Weights of a small transformer language model: learned and rotary positions.
Each number is 128 + 24 x the weight over its row's rms, rounded and kept within 0 to 255. Layers, rows and columns count from 0. The size above them is the row's rms in percent of the matrix's.

# layer 6 MLP down (transposed), 1280x256, rms 0.0303, rows 151-177, columns 0-127
size [110 101 100  96  95  95  88  92 106 120  89 103  96 110 103  89 104  88 101  90  88  96  93  96 105 109  99]
[[ 95 180 131 143 163  81 130  76 149 126 124 128 114 132 132 127 119 123 168 120 119 148 150 123 153 131 148 171  83 126 121 127 153 180 108  89 143 114 122 108  82 143 147 176 118 121  91 167  85 107 112 131 114 121  84 150 156 126 153 162 115  63 149  90 121 125  99 103 177 109 126 166 108 118 161 146 139 127 129 189 139  98 111 175 109 131 145  83  72 117  89  94 158 144 120 121 137 145 144 142 125 124 118 115 126 119 186 153  89 156 162 122  91 117 118 131 117 183 107 113  84 148 135 153 146 105 163 117]
 [128 137 112 120 179 150 122 129  75  75 164 132 131 106 136 173 162 148 124 133 122 158 134 104 144 131 164 121 121 117  87 118 136 155  64 133  90 122 168 129 111 152 136 117 155 136 142 132 106 143 142  95 101 112 117 122 160 131 108 158 130 133 144 103  85 139 146 126 128  78  89 134  93 116 138 121 121 128 183 133 130 160 158 107 125 156 125 161 124 112 140 127 151 140 147 174 140 146 100 139 124 132  88 101 101 106 115 104  84 129  77 143 120 135 124  84 149 114 120 119 155 139 121 146  96 145 103 124]
 [143 180 112 113 140  94 124 114 115 126 134 153 116 128 131 136 103  96 116 111 108 129 111 101 103 106 147 130 157 146 162 146 139 105 144 111 183 163 166 125 118 136 110 117 133 154 124 147 141 119 113 101 117 149  93 170 153 104 135  86 139  76 155 158 117 144 162 134  49 143 130 157  86 100 140 127 119 114 149  76 136 106  61 155 162  95 120 147 151 138 142 153 114 157 125 127 167 148 132 120 132 106 142 103 135 139 111 147 135 123 126 119 111  83  92 118 107 153 115 141 164 115 162 143 158 163 116 166]
 [ 70 112 137 111 169 147  95 167 121  99 142 101  99 129 154 136 127 115 150 150 174 115 105 157 122 119 179 135 161 107 121 131 124 143  68 133 154 139 122 105 223  48 126 106 136 132 137 146 148 156 124 154 140 161 121  96 139 147 144 144 106 140 132 119 165 116 145 148  91 126 141 130 120 101 154 135 138 127 129 136 160 125 105 141 134 139  95 118 137 100 137 139  91 125  87 153 157 140 165 112 133 121  96 127 146 148 116  78 179 119 105 113 108 129 130 107 134 131 133 124 123 127 111 127 136 105  94 150]
 [104 114 118 113 103 117 103 171 156 116 130 127 138  91 164 105 130 145 147 133 149 119  78 115  59 121 188 138 131 123 129 161  56 114 103 142 147 145 151 136 118 130 150  95 131 125 122 197 117 103 126 154 150 132 101 114 126 126 111 137 131 182 136 134 146 139 133 133  93 125 166 165 165  89 118 129 148 119 127  89 183 160 133 138 101 165 138 109 147 141 144  98 128 144 118 131 107 155 122  99  85 117 128 175 127  85 133 140 166  82  91  80 113 128 139 122 138 124 125 119 115 149 123 123 118 125 142 146]
 [146 123 122 131 121 123 112 115 144 136 135 165 175 177 128 144 139 113 123 136 117  83 109 177 137 162 149 149 161 135 147  94 115 104 154 146 123 127 124 147 137 140 108 146 149 114 104 164 128 122 119 142 134 141 123 113 121  95 132 122  83 115 153 101 160  97 138 130 136 153 136 122 124  92  90 104 148 112 114 133  88 136 110 101  71 151 119 131 151 188 109 128 120 153 122 140 133 118 102 130 143 129 129 158 108 114 117 145 121 115 118 115  97 138  89 186 151 153 113 112 126 154 141 134 108 104 101 126]
 [ 60 121 105  79 142 100 142 124 110 127 115 128 135 109  98 109 180  89 111 113 150  60 100 130 135 151 160 138 137 112 152 118 145 119 126 147  86 145 111 138 128 117 130 133 108 120 127 129  86  90 110 148 163 160 143 110 154 130 179 176 149 141 158 112 118 141 116 142 107 153 141 105 144 153 120 111 104 128 129  92 178 122 148 135 140 119 136 107 125 156 124 161 147 110 150 125 151 112  95 117 122 146 160 109 149 151 160 119 150 143 111 113 107 127 130 131 148 171  94 122 148 144 167 147  79 147 129 178]
 [140 130  98 121 131 105 134  91 109 118 117 163 127 103  95 147 127 121 112 136 139  87  94  88 105 152 131 122 141 167 141 135 165  93 127 105 133 101 117 135  78 116 125 141 157 145 130 117 138 112 113 151 126 158 118 128  95 130 123 139  57 122 144 105 128 159 156 120 158 144 133 138 112  99 141 145 113 157 133 161 150 127 130 149 148 121 141 129 138  79 115  93 152 121 141 147 115 107 110 171 111 137 117 103 128 129 171 145 182 138 138 126 126 110 142 151 125 143  78 122 113 127 146 133 168 106 124 145]
 [114 132  97 102 151 175 132 138 135 149 148  77 135 167 131 139 145 134 108 116 180  92 109 168 110 104 146 101 113 163 183 127 122 111 163 113 104 126  84 121 148 112 132 124 137 151 122 134 106 141 162 174 103 110 118 156 120 135 142 125 120 128 135 158 193 126 162 134 145 160 128  84 115 126 135 162 176 105 142 109 127 128 141 102 144 106 123 155 112 114 108 153 103 113 124 130 128 152 104 144 126 120 129  97 124 172 124 118 105 121 112 141 119 155 146 124 124  92 151 121 118 123 111 121 119  69 122 169]
 [107 107  99 112 106 129 164 119 130 117 132 151 155  88 124 170 130 153  72 127 124 140  52 107 141 164 112 134 135  76 147 163 109 141 160 116 119  65 131 134 152 156 162 120 100 124 121 123  96 142  86 112 152 154 110 128 154 166 121 120 129 156 121 124 139 107 111 107 125 153 169 138 136 170  86  98 103 105 116 111 121 138 177 114 131 130 144 131 166 111 124 120 119 108 139 104 103 142 109 123 118 161 133 178 130 156 128 129 147 115 121  71 185  99 109 168 101 159  96 169 110 133  99 142 109 127  82 152]
 [ 92 171  94 114 176 138 109 133 158 123 175 116  84 146 103 111 131 111 118 167 113 140 138 104 151 139  69 109 142 162 103 128 143 103 118 163 171 160 112 155 141 142 110 105 124 115  85  91 108 114 141 141 140 112 184 142 150 130 122 152 130  27  99 132 164  99 131 118 144 117 125 106 106 119 113  98 141 119 135 163 126 113  85 117 116 119 151 120 108 112 130 138 121 124 120 151 113 170 122 138 148 145 155 140 127 127 164 100 137 109  88 132 129 167 117 149 102 135 130 120 138 146 138 135 159 138 140 153]
 [133 146 136 115 110 113 140 132 149 128 127 182 113 167 141  98 125 121 122 153 136 119 157 181 131 138 132 165 110 120 148 107  95 118 129  90 121 142 158 116 131 145 143  68 162 155 133 107 120 117 115 101 145 104 145 163 109 150 170 149 118 135 144 123 108 128 128 140  70 131 148 120 135 128 114 116 157  96 131 146 145 122  91 139 129 133 114  82 135  82 141 133 122  72  68 120 123 164  95 157 123 148 146 144 115 115 140 132 149 103 142 105 142 156 145 112 128 114 117  84 169  87 152 123 165 175 122 135]
 [141 103 157 151 142 104 130 145 145 137 191 144 144 184 132 118 133  95 172  79  91 138 122 133 104 136 134 163 134 115 122 170 127 160 126 154 170 139 115 139 144 135 118 123 134  66 126 153 137 127 109 123 127 145 110 133 122 127 140  87 103  50 121 140 115 126  97  88 137  93 105 152 135 150 109 126 112 155 135  99 121 140 128 149 140 128 134 154  87 147 101  63 121 158 154 138  98 122 155  89 109 130 148 147  89 132 124 141 115 138 107 119 117 122 117 135 124 121 142  87  99 126 170 126 123 115  90 137]
 [ 95 149 108  99 129 184 129  76 122 150 114 166 132 166 110 100 129 168 130 168 109 133  62 174 121  96 137 116 116 126 105 122 133 113  97 142 121 129 166 142  83 141 124 135 149 134 133 103 107 100 146 173 160 116 151 112 149 125 127 147 164 120 137 124 160 102 167 118 144 109 146 115 127 145 135 118 132 131  91  86 112 117 142 145 125 104 138  95  89 172 124 127  70 184 156 108  85  74  88 106 121 160 122 130  88  78 114 137 135 107 150  88  99 124 132 156 149 118 182 151 107 148 121  98 157 134 155  98]
 [133 150 106 110 138  85 110 116 109 132 136 132 106 182 116 128 120 133  82 128 147 153  94 158 123 151  85  94 107 162 124 187  71 124 139 138 111 122 148 123 105 133 126 178  99 107 135 120 146 130 153 136 120 125 111 151 133 101 138 163 143  82 144 131 106 156 109 115 180 122 109  95 130 154 147 118 169 143 132 137 136 106 174 116 150 184 121 149 101  83 100 124 124 165 148 110 158  98 103 111 135 108 129 169 116 128 136 110 140 150 127  78 127 175 147 128 131 109 142 169 113 133  90 147 155 147 102 110]
 [100 128 122 128 108 132 128 134 143 157 106 139 109 146 126 101 157 160 148 184 146 115 100 131  95  59 147  87 145 156 143 124 111 131 119 141 108 156 130 130 175 136 150 132 150 145 109 136 103 115 132 133 135 124 114 136 148 131 164 116 141 138 162 130 172 177 140 118 146 118 129 122 101 139 163 137 149 118 109 108 127 125 159 115 134 156  72 132 138  95 126 134 164 127 172 150 119 133 127 110 115 130 135 130 125 138 130 118 134 110 147 158 160 123 122 117 128 110 143 120 118 153 124 146 172 117 168 128]
 [137 172  84 116 176 157 120 104 162 133 142 162 112 148 145 128 111 124 117 165 123 111 164 168 125 175 165 135 161  91 146 112 143 129 106 153 138 150  95 130 145 148 120  90 122 167 149 129 140 145 153 111 107 132 133 117 138 150 152 151 157  78 174 137 100 125 130 163 105 125  87 147 142 107 139 150 124 113 141 104 129 156 123 141 127 152  55 133  99 128 139 113 162 120 107 159 103 131  94 139  99 156  76 148 129 163 157 101 162 128 158 123  79 112 132 116 117 103 137 147 142 172 127 122 128 114  89 128]
 [115 131 172 137 134 156 146 132 129 136  96 130 133 134 137 139  96 144 137 128 145 118  83 130 148 137 146 139 156  94 124 142 104 139 141 107 139 145 125  92 135 157 104 117 181 167 130 107 118  77 131 109 142 134 143  69 133 149 125 141  68 108  84 107 131 166 120 142 125 148  98  80 141 109 138 127 173  88 127 144 131 127 119 139  98 125 123 135 142 108  80 163 127 110 168 149  99 134 139 102 103  98  93 139 114 147 136 167 137 142 118  83 139 150 167 204 147 119  98 102 162 144  97  91 104  60 135 147]
 [155  98 152 148 132 136  88 140 111 143 162 131 151 189 119 102 129 151 142 129 139 108 125 116 158 104 170 133 151 146 147 149 133 191 118 159 102 138 129 149 122 121  89 109 114 127 139 156  86  92 137  98 159 185 105 137 148 120 169 141 143 131 122 125 157  87 145  48  96 143 142 140 132 126 100  99 116  91 140 113 123 130 131  96 109 119 182 172 169 124 103 127 115 104  85 148 139 160 152 107 141  99 142 122 187 147  93 146 135 135 152 171  98 129 164 114 132 149 141 115 113  90 126 162 123 149 128 130]
 [170 185 151 133 113 113 123 127 127 136 163 163 177 127 122 136 130 118 118 154 193 116 137 153  91 123 126 139 143 121 141 105 151 165  82 120 135 175 100 169 116 159 145 151 135 118 180 140 167  99 115 100  78 139 108 143 133 138 122 101 116 150 135  95 142  96  99 126 169  89 131 131 114 166  91 107 135 128 140 136 151 123 176 119  76 134 150 116 128 168 135 140 132 117 103 121 166  80 138 124 105 138 118 150 154 102 128 127 159 132 194  77  83 155 116 105 179 118 123 148  93 124 138  97 174 128 131 154]
 [144 165 104  93 158 139 124 144 142 157 165 112 108 133 129 144 169 122 117 122 152 133 123 153 197 141  86 135 145 149  95  92 128  95  75 139 170 143 143 138 117 138 154  97 130 138 137 135 122 129 113 125 119 118  77 128 137 139 145  93 150 103 166  95 138 139 116 127 158 101 179 111 127 115  69  74 146 119 135 103 104 148 115 135 129 143  75 103  98 187 149 145 124 119 125 122 152 142  98 124 132  90 137 105  96 155  91 134 147 123 120 142 132 117 130  96 130 123 128 116 144  98 116 153 107 132 100 190]
 [181 126 131 175 128 144 107 125 121 119 114 149 123 168 108 113 145 104 155 155 136 109 107 157 136 111 138  75 124 100 119 146 156 158 104 117 124 117 142 134 105 103 150 122 128 164 137 133 110 121 193 131 195 118 114 132 122 152 134 123 160 131  99 146 111 110 123 124 133 101 114 108 184 106 123 129 122 149 100 146 135 156 136 156 145  98 118 159 116 118 166 132 104 133 115 115 107  98 120 123 123 130 151 151  90 164 174 114 109 127 133  85  89 141 139 111 107 132 109 137 146  93 128 111 131 104  79 141]
 [145 124 103 106 113 139 137 179 161 112 111  97 126 134 134 107 128 160 105 143 137 115 150  96  95 110 114 150 182 152 140 110 125  95 117 139 118 155 148 156 142 109 147  90 132 101 104 106 135  94 109 180 108 152 171 140 116  94 148 100 110  96 128 166 152 120 130 110 134 178 150  92 127  85 129 118 137 100 130  76 128 149 135 143 193 115 141 135 133 147 159 158 132 144 138  93 139 167  80 145 128 152  85 131 155 135 123 113  73 139 131  96 136 139 120 129 122 118 117 160 107 105 135 141 143 171  82 156]
 [161 141 173 154 151  58 139  69 134 121 136 132 136 109  78 131 134 115 139 124 138 147 125 101 172 140 111 136  75 148 117 152 126 125 148 120 105 142 133 127 117 124 143 134 118 143 118  96 114 142 142 127 114 142 100 103 143 164 127  80 149  91 112 142 147 123 146 143  72 130 136 130 164 130 112  93 125 133  88  99 152  83 109 106 147 119 141 152 155  63 129 147 141 103 149 126 127 101 132 104 142 116  97 166 140 115 129 142 119 112 135 131  97 102  92 132 155 172 119 110 145 147  80 112  96 104 139 116]
 [125 170 144 119 122 134 130  91 135 115 106  99 112 137 116 170  93  79 166  98 151 142 159 126  97 119 153 176 125 145 109  79 122 109 115 102 115 149 124 130 112 126 145 154 101 169 143 121 148 135 192 173 155 110 152 149  96 112 121 146 166 138  91 157 154 152 167 130 140 107 127  94 123 154 145 113 167 117 114 151 136 145 114 135 105  90  87 131 132  93 172 123 138 142 137 152 110 130 105 151 132 167 102 103 107 139 136 173  84 103 151  94 115 157 107 123 132 108 127  98 144 101 159 114 162 138 141 141]
 [154 105  65 134 123 160 154 147 145 159 133 158  89 114 167 116 168 146 150  96 131 140 124 122 128 135 148 104 152 101 133 128 113  65 108 133 178  87 173 125 165 112 133 100 158 138 109  91 110 165 118 146 112 113 100 141 151 128 152 122 142 105 140 154  56 130 185 131  90 133 160 112 164 107 134 125 123 104 124 114 106 114  88 128 113 123 130  76 119 103 148 127 120 124  86 130 119 168 138 127 165 125 105 139 135 109 131 147 142 123 136 112 194 116 194  94 121 161 145 105 161 144 135 114 118 144 138 101]
 [124  98 138 104 141  84 124 122 126 103 112  78  97 137 137 115 118 117 115 110 132 153 141 134 153 137 129 113 124 110 170 153  93 170 138 130 134 137 200 149 154 114 164 138 132 138 157 104 136 127  80 135 139 116 155  93 149  90  70 148  93 104  99 145 127 137 121 137 120 129 128 173 142 109 159 122  97  95 108 146 117  92 112 157 121 129 135 117 106 117  69  77 126 134 132 110 108 150 126 134 148  89 133 120 130 147 131  92 111 124 146 163 131 166 108 127 175 135 136 167  93  88 116  97 145 122 131  93]]
# layer 6 MLP up, 1280x256, rms 0.0398, rows 152-178, columns 0-127
size [105 106  98  93 106  99  91 103 117  96 110  96 119 100  89 100  93  98  99  96  95  99  91 103 117 101 113]
[[131 149 159 109  54 111 143 115 101 161  97 128 140 110 121  98 100 119 141 162 112 151 136 143 133 120 151 160 144 140 108 113 151 103 112 158 139 144 151 124 107 136 142 128 135 121 155 177 129 129 128 126 192 136 149  91 120 114 183 101 161 134 123 149 140  98 158 111 122 178 169 110 149 126 146 144 174 118 100 124 129  76 130 106 128 142 104  41 144 155 100 110 163 136 118 111 131 113 124 113 164  96 103 115 106 141 127 132 117 140 137  77 152 136 130 145 118 159 112 141 111 125 148 107 130 123 170 139]
 [ 96 110 115 176 142 129 145 130 146 167 140 150 122 160 147 127 143 131 142 143  86 155  72 139 135 115 128 136 119  67 146 139 140 159 137 169 120 118 141 124 138 123 153 117 138 117 118 165 104 156  85 100 197 156 101  97 111 141  91 146 102 136 151 146 120 104 148 145 172 128 154 124 117 144 135 125 150 145 128 181  81 131 144 148 147 134 169 159 148 178 167 151 102 177 104 110 138 106 124 131 153 123 161 162 131 188 116 164 115 112 124 132 144 105 137 107 124 123  89  78 118 134 149 133 115 133 111  74]
 [157 108 107  93 114 120 103 101 159 144 135 101 128 106 123 112 172 134 155 130 128 107 137 106 130 110  83 100 144 147 102 119 116 132 129 116 125 103  89 152  66 130 150 128  92 109  87 116 139 130 126 133 140 106 144 167 150 121 120 137 127 113 166 154  92 139 133 114 170 115 113  97 191 125 123  66 141 112 120 136 103 135 166 113 111 128 121 145 122 171 115 117 149 111 166 122  82 138 136 141 136 151 113 112 152 136 126 175 113 118 134 136 151 115  97 161 118 120 142 142 129 146 147 114 148 140 153 145]
 [163 136 145 103 100 112 114 129  83 152 141 157 140 160 124 133 119  93 120 125 119 117 126 133 170 157 116  95 126 104 102  77 145 112 134 116 154 137 106 131 172 131 146 173 143 129 135 123 146 151 107 116 110 100 158 108 100  97 131 119 137 116  96 156  83 121 107 112 188 134 137 124 127 134 111 120 101 145 118 169 105  97 112 117 141 120 149 134 120 183 135  88 162 152 124 139 144 103  60 165 164 140 121 145 100 178 133 136  75 157 130 134 156 141 108 126 113  96 125 108 146 120 120 116 145 118  76  93]
 [ 97 106 149 113 102 138 153  89 127 143  95  86 134 178  95 163 129 119 141 143 158 117 101 147 139 104 153 114 163 122 104 131 113 152 113 111 127 115 164 112 143 136 150  89 117 132 113 135 100 123  96 135 131 134 144  82 128 137 113 102 146 143 124 161 139 147 113 142 138 154 122 123 130 106 125  91 132 147 132 127 139 119 108 124 106 100 134 107 116 134 151 142 119 112 145 114 107 128 115 116 123 125 125 166 155 152 140 212 113 167 136  76  98  72 161  58 158 104 159 142 137 142 159 137  74 148 147 154]
 [121 102 157 136 107 168 141 140 127 124 159  94 121 171 155  90 109 171 117 108 133 109 146 117 131  86 127 127 110 130 138 106 120  80 114 103 137 126 103 127 155 105 142 172 155 116 142 134 163 131 138 127 136  91 149 147 146 140 123 125 148 144  95 143 127 106 107 129 125 142  84 113 134 139 159  98 149  90 110 115 129 161 118 115 121 151 125 128 151 163 137  90 136 129  97 145 145 123 134 110 120 106 183 100 169 151 148 134 152 112 126 130 109 125 103 163 112 141 111  87  97  95  97 104 156 159 122 106]
 [128 147 157 146  84 149 133 142 161  95 191 103 114 166 116 129 148 167 120 113 152 111 141 115 120 138 130 159 127 113 122  92  74 153 122 143 131 148 137 113 140  98 170 137 120 118 129 137  93  82 124 125 160 122 104 107 163 162 104  67 120 121 109 144 123 125  89 165 117 126 123 101 130 148 124 138  80 122 156 103 125 115 114 107 126 119 137  98 146 169 131 158 110 115 127 120 129 138 124 104 143 172 145 154 139 167 133 105 117 157 111 109 155 167 124 129  78 103 174 134 121 158 114 112  70 168 148 130]
 [129 115 125 138 106 110 151 131 114 101 136 157  87 117  78  99 108  99 177 101 150 109 115 158  94 150 140 121 149 102  75 148 131 115 129 146 126 127 126 119 121 156 124 128 115 116 178 153 123 149 117 102 144 164 164  82 138 137 122 128 158 146 133 179  94  84 133 146 127 102 132 107 117 111 149 114 111  97 127 133 149 133 157 116 142 108 186 138 173 122 113 166 144 154 122 134 119  70 130 150 137 104 154 129 127 122  94 136 135 132 125 158 147 127 116 123  95 121 126 123  93 102  95  83 151 168 103 144]
 [141 112 132  78 108 115 116 149 143 114 124 110 127 190 128  74 137 110 142 116 116 147 107 151 151 116  82 102 153 137 162 140 118 139 124 114 132 129 131  92 167 159 143 177 195  84 134 159 102 120 132 148 131 121 170 139 109 180  89 123 173 155 106 113  71 135 105  91 142 158 117  73 115 135 121 153  71 111 166 155 139 161 136  96 149 148 150 130 134 110 147 109 151 122 115 153 101 117 110 104 183 108 142 114 144 152 119 131 112 109 118 160 154 158  99 118  93 113 160 111 145 159 116 100  94 137 122  98]
 [197 174 106 122 113  96 115 125  91 163 135 118 171 125 115 142  97 104 137  81 121 121 123 108 119 136 179 139 122  98 139 146 141 130 195 128 120  90 143 122 113 101 134 152 124 142 119 118 153 177 124 106 109 121  96 141 127 172 121  91 131 151 107 100 108 117 159 132 146 135 119 122 114 124 159 160 146 150 137 142 133 160 151  91  94  80 152  86 125 115  86 159 184 131 112  91  80 151 103  97 126 120 137 170 127 133 108 121 125 111 149 115 144 116 105 139 133 117 120 120 110 139 134  90 126 139 110 104]
 [110 153 105 145 109 129 110 129 114 155 145 121 100 114 127 101 136 119 115 126 152 112 132  76 102 131  86 118 150 127 112 125 112 120 149 142  92 129 121 130 154 110 152 122 123 129 144 153 145 197 141 151 142 146 112 113 105 111 132 101 138 162 100 137  88 117 112 102 147 106 143 114 103 134 113 147 119 150  80 175 127 160 134 131 158 122 116 165 137 159 119 131 121 121 144  88  99 110 106 107  92 121 108 149 161 153 147 137  92 140 122 182 148 130 102 123 122 153 104  93 117 118 118 119 135 113 100 151]
 [141 148 107 104 138 169 158 165 158 125 115 126 103 130  98 124 105  97  95 134 117 110 133 123 142 134 106  92 126 109 129  73 106 121 160 141 141 116 154 128 125  97 112 139 120 145 123 127 126 123 110 140 115 132 130 120 181 121 141 135 120 126 108 123 150 115 124 153 139 159 132 107 139 122 129 142 108 134 124 109 166 110 125 114 118  96 115  95 155 110 182 131 123  92  93 142 132 113 117 149 125 147  86 113 141 116 107 126  77 116 132 126 148 129 109 173  93 107  79 118 131 131  86 126  99 122 172 156]
 [118 134 136  56 138  86 147 123 146 130 121 158 150 141  90 127 144 153 113 159 128 128 108 139 131 141 129 109 118  56 108 179 104  68 132 138 133 129 110 107 156 135 139 188 114 132 136 102 106 152 121 183 123 132 136  87 152 132  67  99 131 160 110  87 122  89 138 161 145 130 170 132 143 151 166 109 151 107 112 112 120 136 142 126 101 134 126 119 164  98 155 124 119 141  94  95 137  72 108 137 102 166 165 142 135 122 118 122  97 150 158 154 138 133 121 160  72 169 134 140  82 106 102 121 140 115 123 151]
 [ 84  84 125 121 158 108 137 155 142 126 144 139 114 100 117 109  98 134 151 144 116 134  97 120 131 138 131 156 114 113  94  98 126 108 153 155 127 153 176 104 159 144  93 139 147 168 165 115 153 160  93 152 150 127 156 114  87 110 121 141 131 129 138  95 126 122 137 112 123 118 137 115 126 153 147 102 104  91 151 122  89 174 151 124 132  79 171 132 143  99 153 120 139 141  98 132 118 132 142 110 152  99  91  83 142 129 140 155 120 153 134 130 158 132 171 185  98 139 133  89 135 146 120 145 118 154 116 147]
 [117 149 117 134 132 144 154 125  63 124 189 111 117 130 117 133 131 110 149 146 107 101  98 113 128 150 125 128 102 102 136 108 129 130 144 182 118 107 125 111 118 166 119 109 149 132 154 142 150 182 132 129 151 161 155 145 126 125 108 133 102 159 152 113 141 117 106 111 131 130 109 117 124 149 141 114 106 126  89 171 125 118 109 162 129 135 123 112 120 183 166 124 121 144  98 119 156 118 120 120 127  99 132 146 125 142 103  78  94 145 146 125 122 138 134 144 116 117 133 122 156  99 133 158  89 139 107 127]
 [101 179 116 137 132 107  95 131 116 106 115 148  99  92 109 124 181 169 163 131 152  90 124 128 140 126 113 128 109 123 101 111 136 112 173 142 119  95 160 106 106 128 110 111 161 103 123 106 104 141  91 108 165 121 147 135 150 143 149 123  96 129  95 101 105  95 145 129 155 123 135  95 154 123 117  96 146 187 116 131 113 112 122 151 153  79 118 124 109 134 156 184 120 142 141 102 114 144 150 108 174 108 144 142 155  89 100 160 115 103 126 136 185 115 114 121 150 146 128 118  90 141  99 148 141 134 144 102]
 [118 142  97 166 118  90 169 132  80 145 139 185 110 143 155 131 125 143 100 118 119 100 131 102 109 122 110  88  92 146 160 132 142 149 109 126 129 125 167 107 118 142 168 142 109 148 145 137 148 156 101 163 149 143 122 158 153 106 160  81 140 140 106 148 130 131 127  94 120 105 124 121  92 141 138 131  91 155 132 157 141 126 142 130 152 105 119  71 111 148 165  96 128 137 172  72  90 142 100  98  95 117  96 153 123 114  91 126 124 107 118 139 118 115 130  80 113 104 153 135  85 133 114 145 115 167 173  93]
 [131 106  64  94 133  79 148 136 131 154 114 139  97  86 110 153 171 161 105 162 117 141 106 113 133  89  98 104  78 148  85 134 146 144 137 150 133 123 138 109 105 149 160 124  95 146 110 168 155 174 157 142 108 117 164 153 170 126 165 127 126 133 151 126  98 145 135 146 145 153 116 129 148 134 127 133 131 173 125 158 137 137 159 139 107 112 105  87  86  86 170 101 108 120 133 112 121 102 109 104 125 153 159  78 100 105 126 107 114 102 119 143 172 104 119 144  82 154 148 112 111 105 150 114 156 108 128 150]
 [166 108 143 107 136 158 146 144  74 125 100  99 148 158 117 111 116 104 152 166 114 139 127 122 106 112 111 126 148  99 124 139  65  89 163 170 131 120 162 106 103 124 124 154 139 135 102 118  95 135 134 134 185 130  85 115 146 158 149 127 149 149 132 145 111 109 131  97 133 128 127 108 146 168 122 125 115 167 174 106 121  96 146 131 142  98 143 135 133 116 165 137 135 134 128 135 138 141 113 131 189 115 163 127  91 127 138 105 105  98 119 196 143  92 151 115  59 130 122 101 142 147 134  90  97 140 159 130]
 [139 119 138 137 128  80 115 146 156 153 129 121 141  84 158 119 120 117 139 159 148 123  90 122  98 146 118 138 141 120 165 117 136 127  95 113 125 123 117  89 122 177 140 172 140 122 122 145 128 148 148 181 129 130  88 107 103 128 115 118  91 144 110 126  91  84 147  72 109 129 116 118 100 118 162 140 138  88 146 130 123 150 123 145 144 125 106  97 145 125 133 145 143 131 142 123  92  88 130  88 123 141 133 149  79 131 128 151 125 157 156  82 121 138 163 100 112 147 114 144 130 124 144 120 144 129 143  98]
 [109 142 139 128 103 128 153 128 175 163 105 129 115 111 149  93 116 114 112 110 128 121 134 108 129  97 141 105  93  80 153 106 103 122 133 127 130  83 113 140 181 152 120 157 125 151 136 110 140 112  57  87 125 143 126 148  98 126 159 108  98 117 123  93 126 129 151 143 124 156 131 126  79 122 129 109 123 103 140 119 151 109 127 126  95 122 164 123  94 153 142 151 153 115 116 156 127 112 110 112 138 115 135 140 192 129 130 162 152 143 143 122  95 109  95 170  93 120 138 100  71 127 134 146 124 161 150  96]
 [121 169 126 115 138  90 130 109 137 127 125 138 116 122  91 104 116 129 120  96 123 157  97 125 129 150 133 144 116  73 133 131 114 123 188 123 101 136  90 110 115 162 133 184 108 147 142 148 123 135 129  98 114 123  96 125 153 151 111 164 134 156 111 128 103 134 144 101 141 162 112 104 117 159 127 135 124 186 124 134  89 137 146 126  81 132 136 111 159 121 161 135 111 110 118 111 100 102  94 118 144 132 115 129 140 148 141 129 112 135 130 132 145  78 140 112 129  76 113 119  86 172  97  93 138 145 154  96]
 [ 95  99 107 124 131 137 167 171 117 153 145 140 124 133 142 128 131 126 120 156 111 113 118 144 146  99 143 117 162 138 136  98 129 142 115 141 142 127 110  82 118 156 124 135 141 160 134 178 154 137  77 131 168  99 167 150 112 115 147 146 107 123 121 154 113 139  91 132 200 146  93 121 153 127 130  77 127 175 112 129 104 206 126 126 126 131 141 116 115 143 190 150 113 132  96 120 131 134 128 106 155 104 152 156 131 173 160 131 119  97 106 119 114 116 156  86 163  96 109 157 133 103 103 107 160 149  70 143]
 [167 128 128 164 132 162 125 210  70 162 135 129 162 178 122 131 166 134 120 162  78 112  81 159  94  95 125 151 142  93 173 160 124 132 125 158 131  90 169 142 131 111 111 147 115 117 126 131 116 143  75  95 103 126 150 119 114 158 126 108 107 147 136 118  87 144 107 145 132 156 137 138 112 128 146 148  84 162 109 171 135 142 206 137 115 148 116 126 147 166 131 132 102 160 126 145 133 127 171 126 127 126 127 151  92 151  95 112  93 147 146 156 120 119 115 112 109 140  95 159 101 146 115 128 121  98 102  86]
 [156 134 128 133  97 143 107 124 111 137 133  90 161 135 167  81 132 141 128 191 113  90 107 121  85 129 108 134 107 138 139 153 135 119 136 152 130 122 146 125 119 109 145 196 132 160 128 136 112 138  90 138 142 158 117 112 146 132 143 108 111 157 109  63 117 108  96  87 110 142 113 102 139 181 119 175 142 164 131 121 123  95 123 123 133 109 122 113 190 102 157 110 108 150 130 118 116  97 132 146 134  92 105  80 136 146  95 153  55 127 163 144 111 127 105 129 127 135 148 139 167 164 137 134 128 168 121  97]
 [141 144 112 125  73 107 125 149 163 107 118 160 148 144 128 105 140 110 144 143 146 111 137 160 126 109 143 111  70  86  98  94 144 121 129 122 111 103  88  96 118 134 100 174 167 163 149 139 129 109 144 125 114  86 153 131 112 137 140 138 144 127 142 142 108 144 127 133 156 119 140 138 141 157 130 156  98 165 100 115 147 146 166 148 136 114  80 113  80 147 168 201 175 115 137 127  91 144  79 144 121 166 159 173 152  98 135 133 132 138  96  91 152 152 137 130 100 143 137 145 173  88 127 123 124 149 101 132]
 [132  89  95 111 151 143  99 146 186 106 141 116 151 149 110 102 133  94 120 174  88 143  82 167 122 111 119 105 152 133 151 111 116 134  89 113 123 115 149 124 118 128  91 139 138 126 173 175 128 104 129 115 130 162 126  99 148 127 131 125 136 140  92 105 150 168 102 111 107 119 141 112 137 163 148 155 131 127  97 150 107 135 133 111  63 140 141 151 131 169 164 186 163 124  95 116 107 129 162 109 129 100 121 136 121 141 131 124 131 151 112 149 127 120  88 110 109 153  93 124 114 129  53 106 149 142 138 114]]